config.yaml
d_model: 192
activation: "geglu"
norm: "rmsnorm"
rope_base: 2980.0
bias: "none"
parallel_block: false
extras: ["capped logits"]
init: "uniform"
init_std_qkv: 0.0336
init_std_down: 0.0
lr: 0.00164
warmup_steps: 245
decay_shape: "linear"
Each number is 128 + 32 x the weight over its row's rms, rounded and kept within 0 to 255. Layers, rows and columns count from 0. The size above them is the row's rms in percent of the matrix's.

# layer 6 attention query, 192x192, rms 0.103, rows 0-24, columns 64-127
size [122 130 123 100 105  98 143 158 109  94 106  98  96  94  98  95  95 112  97 104  88  91  97  94 108]
[[139  76 170  91 202 146 115 122 106  93 121 163 158 146 123 129 161 118 155 150 173 111 135 126 136 104 179 119 144 118  97 101 147 184 129 119 116  75 145 132 129 148 134 141 149 123  92 157  91 140 108 171 154  69 154 195 111 114 109 159 173 136 104 150]
 [142 184  80  93 104 146 138 106 152 153 146 135 164 165 140  88  99 108 186  88 175 153 169 102 154 134  87 173 101 132 131 129 121  76 145  91 110 124 147 135 119 112 117 155 178 176 148  90 121 105 150  56 103 104 120 143 105 153 133 123 207  93 169 185]
 [ 95 120 160 143 107  80  93 135 148 117 185 145  75 136  98 105 176 124  64  87  60 132  90 162 123 139 106 113 177  73 121 150 146 159  80 153 124 118  92 174 100 130 113  91 113  92 113 112 123 135  86  96 145 141 120 117 157 101 141 117  80 101 141 121]
 [153  91 103 137 140 161 161  93  95  94  65 143 124  66 171 176 149  90 131 112 120 121 155 101 161 107 171 103 124 132 132 140 139  83 157  69 139 132  73  95 128 132 146 159  96  65 101 188  92 142 168 133 145 118  96 129 163 119  78 170 152 100 144 162]
 [142 128  95  83 155 110 122 154 153 140 142 119 126  86 129  78  90 143 189 185 176 150 196 136 158 131 120 148 109 172  82 155 105 156 150 127  95 170 101 147 133 153 176 183 163 124 107  80  89  96 155 116 157 156 146 136 137  72  63 127 200 121 124 144]
 [149 138  97 157 133 122 145 157 116 157 108 127 160 106 132 140  82 131 127 145 133 121 141 103  91  91 155  87 142 139 133 112  76 129 171 137 160  87 105  93 172 104  85 136 158 136 132 159 136 150 187 159 186 158 135 109  69  76 114 165 123 151 146 170]
 [147 163 134 160 120 141 111 101 157 111 167 175  62 165 111 120 119 101 154 135 104 128  97 148 205 195 120 136 188  91 146 138 163 114  77 154 108 163 106 148 134 107 123 128 123 101 170 133  75 143  91  58 124 123 105  78 113 143 131  84  86  48 140 133]
 [171 141 104 131 121 153 160 100  91 142  81  97 188 104 144 131 122 117 100 128 168 148 152 110 121  83 122  83  69 170  84  95 148 123 189 107 149 118 181  50 134 148 132 173 141 185 166 135 169 174 145 183 163 152 178 130 118 104  90 160 149 181 109 117]
 [133  84  65 155  92 170 162 103 148  96  87 145 136 157 140 169 112 126 155 148 116 131 129 143 130 127 155 122 171 145 162 147 166 123 122 119 169 107 118 114 173 125 164 128 130 125  94  91 158  69 164 133  83 175 152 149 110 100 125 125 157  59 164 152]
 [141  95 113  63 146 162 189 146 146 125 160 145 119  93 180 162 117  81 172 111 116 190 110  75 149 131 114 163 123 156 120 166 127 141 148  97 119 130  68 120 112 128 125 128 181  80  98 122  84  92 147 114  99 112 131 127 115 171 132 134 148  58 113 169]
 [138  73 108 103 150 180 146 176 110  83 147 205  95 101 147 152 159  75 138 133  98 130 111 106 126 105 198 146 148 111 152 162 136  92 139  97 148 142  84 119 126 113 106 133 126  95  91 144  89 153 182  78 114 187 120 126 179 142 124 132 118  46 143 166]
 [ 71 111 148  85 123 112 156 161 131 183 159  85 141  89 151 114 122 146 115 139 130 115 107 116 127  49 106 125 109 143 133 119 137 123 145 115 110 175 131 162  92 134 120 112 121  85 117 127 108 173 105 162 146  88  70  84 167 137 138 145 118 183  78 134]
 [ 99 141  91 196 163 167 110 100 127 222  83 170 117 146  86 171 168 133  70 128 103 106 119 136 133 133 131 113 117 115  97 203 210 149 117 188 129 147 120 142 139 155 115 108 134 111  87 136 138 127  78  75 104 113 122 140 150  84 138 123  99 115 125 114]
 [ 94 121 177 106  77  94 124 129 131 134 155  95 166 190 159 100 118 145 126 142 175 132 127 139 151 138 158 105  73 171 104  74 132 176 125  98 113 155 159 106 115 120 101 185 123 143 150 139 166 134 105 166 181  93  96 103  57 140 155 176 131 198 101 122]
 [ 97 115 129 145 137 163 138 116 120  84 136 168 120  77 147 159 170  48 127 110 107 103 127  96 190  80 191 142 117 148 103 148 108 132 156  70 178 103  48  77 135 146 124 172 134  63  96 153 119 109 152 137 165 158 144 149 130  96  97 128 154  93 144 190]
 [153  99  90  80 151 166 166 124 146 112 146 161 121 113 178 127  82 123 163 139 103 170 126  97 116 112 104 147 165 121 128 126 138  86 177 109 116 149 101 134 128 158 105  79 151 103  84 126  95 120 145 124 115 111 131 131 146 164 119 130 117  76 148 163]
 [ 90 102 206 143 141  90 122 173 118 119 197  80 145  99  73  98 114 160 113 122  83  62 104 159 145  98 178 101 105 131 129 111  46 126 108 129 178 113 149 134  62 100 161  98 105 134 121  85 138 161 153 166 161 198 114  86 176 140 150 135 119 219 128 147]
 [169 147 114  90 167  79 145 127 134 164 195 109 143 160 130  75  47 137 140 156 164 164 151 159 124 150  76 175 152 104 123 101 178 123 168 121  84 169 178 153 114 180 115 133 123 172 153 151 129 157 111 101 105  54 134 115 113 166 121 106  92 175 126 105]
 [ 59  98 143 144 154 119 153 113 122 104 114 130 140 102 157 187 148  70 124 111 135 102 103  58 157  89 184  93 122 150 125 165 109 153 137  95 167 133  63  81 166 134 133 135 131  73 129 172 120 137 137 180 152 119 135 163 122  92 121 182 162 125 145 166]
 [100 126 103 187 113 132 172  78 142 127 123 107 156 147  96 173 138 128 113 148 112 162 133 112 106 129  95 130 194 167 123 169 163 156 102 136 172 125 145 149 130 146 206 121 167 127 124  87 146  58 115 101  91 161 136 163 118 144  97 134 148  82 179 130]
 [ 78 114 157 136 124  76  98  80 128 143 172 112 162 152  77 129  62 159 135 168 135  95 121 142 183 136 131 112 102 146 101  86 142 147 109 128 130 183 169 145 117 128 153 111  98 118 139 118 151 135  91 157 139  61 108 119 115 148 114 168 135 219 119 111]
 [106 145 153 138 119  85 115 101 126  94 157  85 145 122 134  68 161 132 136 134 137 102 122 129 109 153 121  86  81 125 110  64 119 156 104 144 118 100 176 100 141 121 120 215 139 114 145 162 174 149 152 161 134 121 167 104 142 118 146  87 151 206 159 111]
 [ 97 133 136 130 127 140  86 104 136 114 109 129 108 103  83 166 180  74 102  70 164 133 125 109 144 126 180 113  24 150  81  71 158 158 139 155 148 124  97  99 109 161 128 166 164  60  99 142 131 132  79 159 168  73 102 106  94 122 125 165  99 121  82 147]
 [110 162 100 126 115  75 116 153 150 148 152  98 146 128 105 166  98  81 175 109 120 138  92 135  68  83 194 137 114 163 111 106 144 132 136 177 173 113  97 146 110 156 142 134 158 137 182  73 151  92 134 165 178 127 118  70 119  89 128 156 146  82 118 140]
 [151  94  63 146 120 193 154 120 122 102 160 201  89  94 124 164 132  67 121 110 107 121 175  97 159  81 185 125 143 138 148 151 118 120 144  99 165 154  78 101 140 126 136 154 130  93  81 152  91 109 197 120 117 172 126 145 164  76 103 139 139  68 135 168]]
# layer 6 attention key, 192x192, rms 0.102, rows 0-23, columns 64-127
size [ 99 131 147 147 121 102 117  87 107  94  99  98  97  93  95  93  98 105  94 106  93  89  98  98]
[[153 111  51 114 119 160 148 170 162  99 123 104  93 175 158  41 107 139 136  78 122  84 119 167  63 125 138 199 114  76 134 134 105 118 141 210 118 123 121 140  90 105 120 131 121  96  72 111 116 147 141 110 108 111  67  81 103 180 187  98  92 112 132 173]
 [ 91 172 164 182 116 136 199 137  95 151 126 104 112  93  71 166 155 132 108 147  46 174 184  84 117 117  77  45  93 164 115 135 145 120  87  79 127 154 124 114 107 134 206  88 122 155 165 101 107 109  95 104 209 122 163 144 111  96  85  90 127 167  94  77]
 [162  96 125 138  89 133 101 122 186 156 176 171  64 107 139  73 160 136  63 113 104 104 171 140 141 186 153 104 113 122 132 176 164  98 100 123  91 140 103 162 134 129 143 185  77  71  80 166  97 142 129 127 109 157 140 111 119 162 103 144  61  95 175 140]
 [123 137 129 122 148 149  95 141  53 126 101  96 194 141 135 181 118 130 153 166 179 150  76  68 137 134 147 121 148 113 149 103  70 159 126 142 129 111 179 129 176  97 103 109 162 190 139 145 155 119 120 126 139  75 125 154 110 106 172 120 135 170  89 107]
 [144 102  87 153 166 128  55  99 141 105 177 147 147 155 184 138 146 151 144 108 177  48 120 119 130 117 158 145 157  85 137 108  93 141 149 151 162 106  78  79 154 149  92  85 144  87  76 117 154 137 122 133 148 138  60 159 140 177 140 161 145 131 132 149]
 [ 91 172 116  97 179 151  94 112 121 165 120  67 148 138 166 179 115 149 183 158 130 138  80 120 135  41  97 104 131 151 131 131 140 117 158 117 167  95 156 144  78 125  86  63 158 150 193 147  83 109 102 151 142  79  97 121 109 132 131 120 161 176 111 107]
 [155  80 193 174 102 154 135  87 163 140 128 141  86 106 136  58 165 115 110 114 131 106 175 152 122 191 148 132 102 133 101 109 182 106  96  53  91 153  99 137 153 104 137 189  48  72  80 143 130 125 154 135 111 174 130 130  93 130 113 136 104 115 172 160]
 [ 88 165 123 108 114  77 115 149 148 133 188  63 141 154 130 173  71 117 157 165  98 165  91  95 131 124  99 123 141 100 128 149 121 127 149 144 136  82 168 119  77  94 112  53 126 162 214  94 137 137 112  96 108 109 153  63 107 138 140 111 126 179 110  56]
 [161  90 132 132 113 192  71 175 111 160  93 162 170 140  94 157 182 147  87 159 196 105 113 139 153  67 136 115 207 121 125 125 164 117 129 104  86 113  87 159 123 149 124 147 128  95  87 113 125 144 147 159 102 123  84 219 119 109 161 162 148 132 181 157]
 [160 131 140 129 188 128 158 167  88 118  97 104 148 125 148 128 141 121 121 139 171 147 166 158 119 139 164 138 139 140 142 137  83 104 156  65 109 193 112 142 175 106 139 211 112 142 140 147 105  85 157  86 189 173 120 172 136 143 189  99  88 123 114 187]
 [158  76 141 137 149 181 167 104  87 100  90 129 164 131 166  86 140 126 104 145 190 116 119 126 129 134 153 102 130 157 120 102 117 109 141 111  91 182 114 141 150 106 129 181 138 160 111 176 146 117 134 143 129 102  73 164 111  64 154 136 116  89 140 210]
 [148 155  87 142 114 100 230 121 135 136 120  87  99 179 110 171 108 125 109  63 115  93 150 148 128 181 139 128  80 121 136 141  54 169 107 139 162 160 108  97 173 123 156 139 102 135 145 153 122 145 117 128 166  79 159 127 110 132 108 109  87  80  90 122]
 [162  91 197 122  84  88 163 123  89 123 169 144 120 186 111  99 150 161  77 190 126 130 102  79  95 168 129 109 146 106 108 160 109 121 107 130 152  82 144 109 159 151 168  96 178 118 108 195 154 128 158  81  56 101 112 111 144 148  78 106 142 180 125 120]
 [ 96 164 105 149 136 125 114 110 161  91 119  78 111 106 170 128  86 111 148 100  91 113 163 133  93  97 103 161  50 126 141 173 114 145 122 165 199  75 150 118 136 144 137  61 136 113 143  78 109 122 104 116 152  77 174 164 151 157 123  60 102 144  79  98]
 [146  80 185 111 151 114 145 132 108 106 127  92 141 160 168 130 140 141 120 151 169 111 113  59 122 124 158  77 119 126 144 107  64 150 113 132  87 162  82 145 186  87 121 172 125 155 100 167 153 120 117 155 153  76  83 159 132  89 165 148 127 147 116 170]
 [171 126 146  70 199 190 147 178  72 139  99 179 150 157 108 152 131 119 139 124 170 156 174 152 147 144 167 125 177 159 146  89 133 179 163 121 103 172  66 147 153  69 122 243 106 147 133 155 102 101 164 122 173 154 128 165 138 125 187 129 151  87 100 194]
 [135 121  94 138 116 108  92 143 165 212 178 129 108  92 144 110  72 112  77  92 151  65 117 117 143 129 121 113 101 137  86 159 113 150 149 194 101 140 122 114 154 136 130  76 132 124 121 106 103 198  33 183 134 119 134 144  86 122 135 132  97 105 166  78]
 [ 96 177  90  77 125 101 132 133 136 120 156 137 109 113  60 153  95 113 142 101  74 156 147 169 120 149 141 153  87 123 160 143 161 127 151 129 154  80 151 122  76 141 126 105 111 128 139  74 109 119 124  72 139 169 173  73 160 187  99  93 101 134  86  82]
 [104 130 163 126 141 128 138 135 117  94 125 108 124 157 137 145 140 139 143 133 174 112 113  34 113 139 156 112 133 102 180 129  70 166 101 124  92 146  92 132 197 120 120 127 121 131 127 179 135 140 123 100 135  79  73 141 107  91 162 141 118 145 110 152]
 [179 131 180 136 115 121 112 162 130 208 157 202 132 117  88 119 157 128 122 158 187 133 114 148 171 104 107 133 175 116 110 157 127 134 117 110  70  99 129 173 115 139  92 160 164 106 110  80  89 143 122 149  99 168 153 163 157 146 150 159 141 166 204 135]
 [ 88 159 111 135 118  93 131 137 148 162 176 124 101  90 128 167  81 142 126  84 121  95 142 119  91 122 104 116  89 113 144 167 122 161 122 185 164  72 156 106 146 154 123  55 153  99 155 104  84 155 106 152 104 117 193 130 142 169 122 125  90 204 125  52]
 [118 149 114 109 163  99  84 126 181 126 189  85 145 138 124 114 108 103 118 111  94  46 145 148  77  99 114 129 104 135  98 140 167 105 118 195 153  87 195 119  96 138 148  60 142 118 109  67 106 151  94  99 123 165 124 128 151 165  90 109 145 165 127 101]
 [154 101 146  82 150  69 129 152 129  99 126  90 121 148 173 103 131 146 136 177 123 128 165  90 135 126 175 115  65 135 106 147  28 151 103 160 117 124 124 103 165 127 156 138 120 134 101 189 182  81 135 136 125  83  90 160 160 125 131 104 139 167  90 135]
 [141 140 138 124 148 127 129 184 152 175 124 149 110 125 155 139 158  83 134 153 115 170 184 153 149 110 150 135  93 118 109 158 176 167 117  86 150  85 161 101 114 139 123 149  93 114 126 143 136 139 111 132 164  71 128 146 195 111 142 154  92  87 179 176]]